Weights of a small GPT-style language model, trained from scratch on English Wikipedia.
Architecture: RMSNorm before each block, biases, tied embeddings, capped logits.
Each number is 128 + 24 x the weight over its row's rms, rounded and kept within 0 to 255. Layers, rows and columns count from 0. The size above them is the row's rms in percent of the matrix's.

# layer 5 MLP gate, 832x320, rms 0.0467, rows 349-362, columns 0-79
size [ 99  91  99  98  76  86  94  98  91 102 103 100 103 105]
[[ 66 154  83 125 192 176 129 101 142 168  93 150 116 121  87 149 159 152 122 144 106 140  95 150 112 118 122 118 117 134 169 145 106 114 106 126  86 106 109 157 114 149 122 120 136 155 131  67 149 111 150 133 146 155 131 167 114 166 122 108 157 141 130 147 105 157 131 140 124 126 114 116 128 126 120 149 147 146  99 113]
 [150 117 102 142 152 143 137 106 127 143 102 150 135 119 150  82  82 106  87 100 105 108 138  93 161 136 103 103 169 143 115 133 128 103 132 113 125 117 147 126 144 129 140 143 172 140 150 142 149 139 174  99 106  84 142 125 115 172 106 125 139 152  82 193  76 107 148 138 126 134 155 191 178 122 111 162 138 137 118 145]
 [153 121 136 111 151 145 164 156 139 109 140 129 147 150 134 146 125 151 151 150 119 153 119 135 104 113 175 113 117  88 109 108 118 125 119 113 121 140 146 127 151 115 139 106  98 105 138 131  92 122 131  87 156 166 163 119 130 142 146 126 116 150 132 114 119 101  94 168 110  92 107 165  80 130  88 160 135 115 148 147]
 [170 141  91  98 163 133  88 161 133 134 156 160 143 114 116 169 111 163 130 136 119 100 128 138 122 114 130 118 103 123 158 126  92 115 122 161 146 111  98 145 161 139 183 126 109 132  88 108  96 133 116 105 144 111 180  96 155 111 137 118 123 139 112 124 144 116 173 135 133 117 123 126 113 166 113 133 139  83 111 148]
 [ 90 113  79 132 115 120  89 133 116 118 136  94 127 102 156  95 119 133 128 145 120 144 118 157 159 111 146 153 160  92  91 102 114 142 107 137 150 160 118 169 117 150 137 157 160 129 176 134  99 140 103 152 127 107 109 162  68 144 116 132 105 108 143 172 138 137 148 139 134 157 115 129 147  82 122 111 125 122 148  75]
 [127 104 117  79 140 128 167 113 118 137 132 144 150 148 139 161 132 144 121 117 122 135 129 147 108 104 145 124 103 158 130 144 167 143 101 137 142 132 187 129 115 130 102 125 150 177 108 120 152 103 147  98 166 115 110 174 161 115 108 174 121 115  72 120 116 129 124  96 143 144 167 115 124 139 132 130  94 136 143 118]
 [150 141 120  92  89 159 121 112 136 123 130 122 153 133 115 112 112 133 118 135 125 110  91  84 129 105 133 141 121 109 105 160 164 115 134 111 132 136 102 150 133 175 125 114 111 113 120  88 102 130 103 134 121  77 148 120 127 146  74 146 145 123 141 169 117 150 120 144 126  83 106 127 129  77 120 141 101 156 133 135]
 [126 154 116  99 159 154 145 120 116 154 132 127 120 122 134 116  79 160  95 140  97 150 110 151 114 133 144 142 151 147 145 158  99 145 129 121 128 105 124 102 123 158 115 148 126 141 114 102 123 109 111 105 102 116 152 162 146 123  87 125 168 132  96 125 121 123 122 144 118 119 121 179 126 157  85 123 105 147 143 141]
 [105 158 116 116 149 112 117 105 134 107 142 156 128 134 100 144 126 105 122  86 107 140 154 150 115 135 123  93  93 145 114 119 139 146 133 121 115 129 181 140 114 111 154 120 116 119 105 122 101 151 139 102 113 105 120 157 118 113  79  96 146 160  99 137 147 109 106 146 132  91 161  86 146 135 120 129 104 148 132 141]
 [140 130 122 109 142 158 141 119 118 119 115 127 109 145 123 142 125 162 130 152 120 117  91 140 123 156 164 145 160 102 122 168 134 126 134 123 138 120 109  95 140 151 157 122 142 129 170 175  81 126 138 121 179 167 132 108 163 150 135 124 163 144 139 146 117 135 117 104 153 132 107 176 118 104 105 133 136 141 127 136]
 [113 120 109 134 166 171 152 133 125 143 133 119 141 154 118 131 107 111  92 113 105 127 116 136 157 145 117  88 130 135 130 108 147 105 139  82 123 112 130 140  97 169 129 177 146  88 139 139 154 138 129 136 175 146 134 124 126 143 121 149 143 115 131 108 102 122 121 156 108 137  95 150 104 154  95 148 111 127 187 145]
 [124 169 100 139 149 100 140 152 113  99 128 124  83 134  83 129 137 132 126 129 110 106 151 142 119 108 134 111 146 131 147 136 120 133 162 116 144 150 145 160 100 210 173 121 163 164 125 132 104 143 147  90 117  96 119 125 131 139  80 112 184  83 135 116 138 116 169 108 122 149 152 164 136 116 187 125 109 133  83 137]
 [ 96 160  95 135 144 115 129 128 139 122 122 142 150 129 129 117 126 110 132 110 133  77 142 126 140 158 119  80 100 138 136 169 134  92  92 109 147 117 112 179 161 156 120 127 129 162  60 140 166 114 130 128 141 107 155 156 108 131 128 126 101 121 116 134 153 128 168 117 130 147 144 135 100 147 119 158  99 144 148 136]
 [142 163 113 108 137 154 132 152 119 139  90 145 128 167 136 174 106 173 136 141  85 123 113 114 128 102 123 112 124 119 138 150 122 110 159 138  72 117 155 145 133 141 159 136 127 139 141  95 127 177 108  98 112 126 120 174 124 126 114 125 162 129 123 140  87 132 125 125 149 147 110 154 138 104 116 137 123  98 120 114]]
# layer 5 MLP up, 832x320, rms 0.0443, rows 349-361, columns 0-79
size [101  87  93  99  78  86  93  95  87 100  99 109 100]
[[141 113 103 124 164 149 128  92 155 178 124  85 122 154 141 122  96 133 125 165 115 117 125 146  98 160 156 100 110 158 133 105  93 106 132 135 183 131 134 130 140 128 118 103  97 141 160 142 124 118  93 131 138 137 154 102 130 195 113 106 131 134 114 115 110  96 147 124 102 153  72 126 194 150 115 119 162 140 106 121]
 [ 88 141  97 170 129 136 126 157 144  86 138 128 108 117 123  93 101  97 153 125  96 120 121  83 131 133 152  85 121 109 127 130 130 130 140 104 113 156 142 128 116 152 149 119 120 134 134 142 125 129 163 119  84 108 167 156 100 121 119 111 100  95 149 145  71 100  94 129 121 148 142 132 109 136 146 167 133 138  87 102]
 [127 149 120 119 132 114 148 134 163 155  93 114 163 144 126 158 142 137 136 127 120 134 106  95 112 102 159 120  98 151 131 115 151 167 180  94 112 161 137 129 120 135  90 132  88 105 134 126 115 137 121 107 133 128 131 189 121 110 131 150 150 161 110 149 137 133 107 138 137 126 172 164 115 135 154  85 119 122  78  93]
 [ 85 152 108 124 138 117 137 166 151 108 113 172  89 123 147 191 143 123 164 137 106 112 127 110 171 145 136 114 147  81 115  95 141 115 137 148 161 147 139 104 134 134 168 115 121 124 134 142 167 124 141 129 108 139  83 148 129 103 130 128 136  97 143 121  80 131 138 143 147 137 147 112 141 137 124 123 110 162 158 134]
 [134 135 139 130 132 108 118 127 143 124 170 150 115 149 129 152 140 124 110 102 170 152  91 121 160  80 124 115  89 111 128 135 129 122 140  94 158 187 133 151 153 125  88 129 117 102  90  67 155 116 131 146 122  88 147 112 139 105 132 106 127 131 139 108 144 131 169  95 103 134 144 120 156 176 128 104 124 105 105 148]
 [107  72 130 118  95  93 101 154 145 125 162 169 161 149 140 131 147 134 148 122 178 105 113 135 156 138 110 134 156  93 121 146 182 126 137 116 169  73 101  95 114 150 126 134  94 147 118  82 100 112 118 139 139 133 130 140 120 108 124 144 122 137 114 133 120 147  97 161 165 142 144 155 153 125  96 107 142 110 167 114]
 [106 110 148 132 123 107 141 186 109 143 137 148 153 136 138 116 125 152 148 153 159 109 126 101 104 113  88 113 107 111 138 131 167 176 133 134 156  93 140 169 114 151 133 121 170 142  87 122 154 139 132 144 131 149 133 113 113  64 159 143 108 105 105 117 138 119 163 162 130 128 110 150 170 167  68 127 116 131 124 123]
 [147 139 135 114 141 121 111 125 135 118 155 114 152 119 109 122 138 138 106 148 146 117 167 130 163 160 148 111 117 142 129 164 169 110 135 155 124 112 157 175 119 144 152 144 187 155 126 124 115  90 152  98 151 166  79 151 108 123 125 121 139  72 179 163 152 127 111 132 142 136 163 168 103 129 139 101 103  90 128  92]
 [159 134  71 108 144 150 182 118 104 150 127 106 162 130 162 167 116 132 123 145 135 125 109  73 111 184 140 106 124 106 115 116 175 116 128 150 141 100 127  89  89 143 122 166 128 134  98 137 147 141  93  94 146 159 135 145 143 109 126 156 136 159  92 110 103 156 134 128 134 140 183 134 121 160 126 176 134 102 138  97]
 [150 138 129 155 134 143 147 114 124 169 137 128 137 114 131  93 136 116 123 137  79 114 122 187  92  91 176 106 118 158 154 122 144 140 153 158 127 149 146  91 161 108 136 143 111 147 112 116 123 119 154 118 132 173 122 147 117 177  79 114 100 130  92 136 123  92 122  85 145 152 120 125 116 144 122 129 117 131 109 130]
 [154 103 146 114 130 138 171 123 146 120 112 146 103 118 117 106 159 120 157 111  43 121 164  97 171 117 102 204 161 119 122 125 134 121 126  94 137 139 101 112 157 149 169 123 180  71  99 174 129 104 155 134 131 155 128 128 122 155  94 166 146 118 113 121 118 141 111 121 156 117 100 104 121  93 126 117 137 106 142 109]
 [124 141 137 115  77 150  95  99 133 115 149 145 128 131 153 136 162 113 123 115 111  84 102 153 131 122 104 134 105  95 143 114 117 117 100 118 156 139 117 143 139 144 109  73 122 126 123 135 138 112 133 181 138 132 107 126 118 136  76 116 192  80 157 146 191  96 151 112 168 137 116 131  85 113 182 152 110 119 108 133]
 [159 136 139 149 122 112 126 150 118 103 104 126 108 127 123 149 121 148 122 114 126 131  96 139 143  97 157 152 157 154 111 133 128 133 123 142 147 160 125 127 133 112 125 136 148 128  95 132 158 136  98 108 126 138 116 113 124 153 125 124 112 115 128 170 159 154 103 121 165 121 170 148 141  78 118 105 120  82 143 130]]
# layer 5 MLP down (transposed), 832x320, rms 0.0309, rows 349-361, columns 0-79
size [100  98  91  90  82  87 104 105  94 102  91 110 107]
[[120 124 149 126 124 113 146 127 166 147 145 133 136 107 141 108 104 145 129 137 135 113 135 159 121 147 132 112 104 138 157  78 111 126 153 121 105  98 117 131 150  86 114 133 168 172  99 124  46 135 133 120 145 112  92 126 114 103 119 120  97 196 149 121 128 180 124  99 151 106 157 160 132 104 131 106  99  79 164 121]
 [117  88  89 114 116 112 141 102 162 100 147  97  87 121 186 133 145 117  82 169 106  86 109  88 151 133 112 104 172 130 137 113 116 151 158 133 141 128 153  94 163 182 123 158 117 120 119 157 131 130 117 122 112  75 141 167 107 110 120 123 111 144 137 141 129 124 154 126 120 113 152 139  93  91 116 116 145  98 135 120]
 [143 155  90 133 129 134 138 117 150  95 126 153 101  87 184 137 156 114 118 125 104 125 143 119 155 118 111 142 122 130  85 155 135 134 157  99 150 128  95 111  84 138 156 101 142  95 150 147 118 147 117 133  98 113 142 157 127 108 179 136 112 131 154 177 135 108 157 128 165  98 141 121 130 129 111 130 136 170 146 147]
 [159 107 120 132 127 110 112  77 157 150  90 132 123 113 139 121 121 116 140  71 116 136 113 149 115 118 107 102 102  77 121 139 146 115 111 127 162  75 126 103 126 140 111  76 165 132  96 139 114 162  96 130  91 105 122 126 136 143 118 102 140 100  79 155 132 156 110 154 145 116  76 126  89 134 139 132 101 127 111 138]
 [176 139  98 167 156 174 143  91 148 151 135 107 170 190 128 152 113 138 126 126 117 110 118 154 104 130 121 195 108 133 100 165 118 144  93 151 119 148 130 144 142 111 167 132 148 137 128 182 116 178 143  91 164 167  97 153 166 112 141 120 125 173 153  98  91 131 135 132 153 119  88 120  82 138 119 167 137  74 188 163]
 [154 111 136 135 119 111 157 100 100  99 103 120  76  99 233 130  82 109 148 125 107 107 122 161 122 126 126 125 154 127 116 127 132 121 153 150  76 147 110 144 133 118 129  77 169 100 123 111 150 127 127 137 101 162 135 132 119 153 157 106 157 151 133 150 123 138 108  86  93  96 103 107 151  86 121 147 145 152 157 112]
 [120 137 161 140 160 127 103 111 120 157 169 160 132 168 238 108 124  78 151 109 135 163 117 113  89 142 112 138 137 142 141 139 122 116 102 131 110 100 123 127 108 150 120 132 122 139 109 108 138 139  99  87  88 164  80 102 128 140 133 112 143 141 126 137 162  90 115 123 139 134 167 120 144 128 179  93 138 140  98 151]
 [135 102  99 182 112 141 155 121  96 123 125 152 123 136  57 108 109 131 137 101 112 147 177 111 123  91 163 118 165  93 174 131 107 168 118 144 103 122 128 102 122  83 145 128 127  99  88 100 148 105 151 130 128 160 129 117  96 136 134 106 138  97 114 132 143  98  98 128 100 114 126 126 109 112 160 151 149 136 117 109]
 [143  79 114 142 112  77 127 104 129 104  63 118 150 147  95  83 184 145 139 114 146 126 142 166 118 140 127 152 146  97 108 176 140 125 156  84 144 110 127 121 111 148 128 157 143 131 131 110 124 105 135 126 145  88 122 132 172 149 142 116  89  51 146 137 128 100 117  91  75  99 110 119 141 150 153  73  99 140 104 143]
 [112 151 107 141 162 140  88 109 144 115 137 130  89 116 167 130 128 115 125 121 126 149 115 148  79 128  97  55 141 109 143 118 126 133 137 163 129  96 132 129 136  87 160 175 125 141 134 137 124 128  62 190 140 161 185 147 142 127 130  87 128 117 152 137 111 113 101 119 123 126 153 144 156 128 161 149 108  78 138 111]
 [142 138 103 149  84  90 107 138 130 124 125 159  92 123 111 116 141 101 121 120 190 140 133 159 150 151 128 129 164 200 110 190  97 135 150 138 114 134 126 104  77 134 152 123  70 120 114 145 154 115 119 151 111 131 135 133 128 141 131 119 139 132 138 120 121 115 136 135 155 134 156 163 122 114 110 126 162 160 123 161]
 [138 113 130 123 111 106 129 134 129 175 141 133 121 154  96 142  97 145 148 144  86 137 145 115 125 108 136 152 160 154 118 126 119 116 132 147 142 132 129 147  95 167 153 144 122 153 132 126 132  96 118 105 125 111 149 146 134 135 130 142 134 149 123  89 115 116 144 139 138 151 134 101 133 123 139 126 125  88 145 155]
 [141 106 151 149 130 125  92 105 123 114 198 122 104 117 156  82 169 103  89 142 156 110 133 157 138 121 112 141  75 172 156 214 137 151 126 152 111 105 133 157 135 104 167 136  75 159 109 161 148 161 138 149 158 104 124 131 145 105 130  83  77 141 129 140 137 115 165 122 106 126 136 179 122 102 151 109 124 119 147  95]]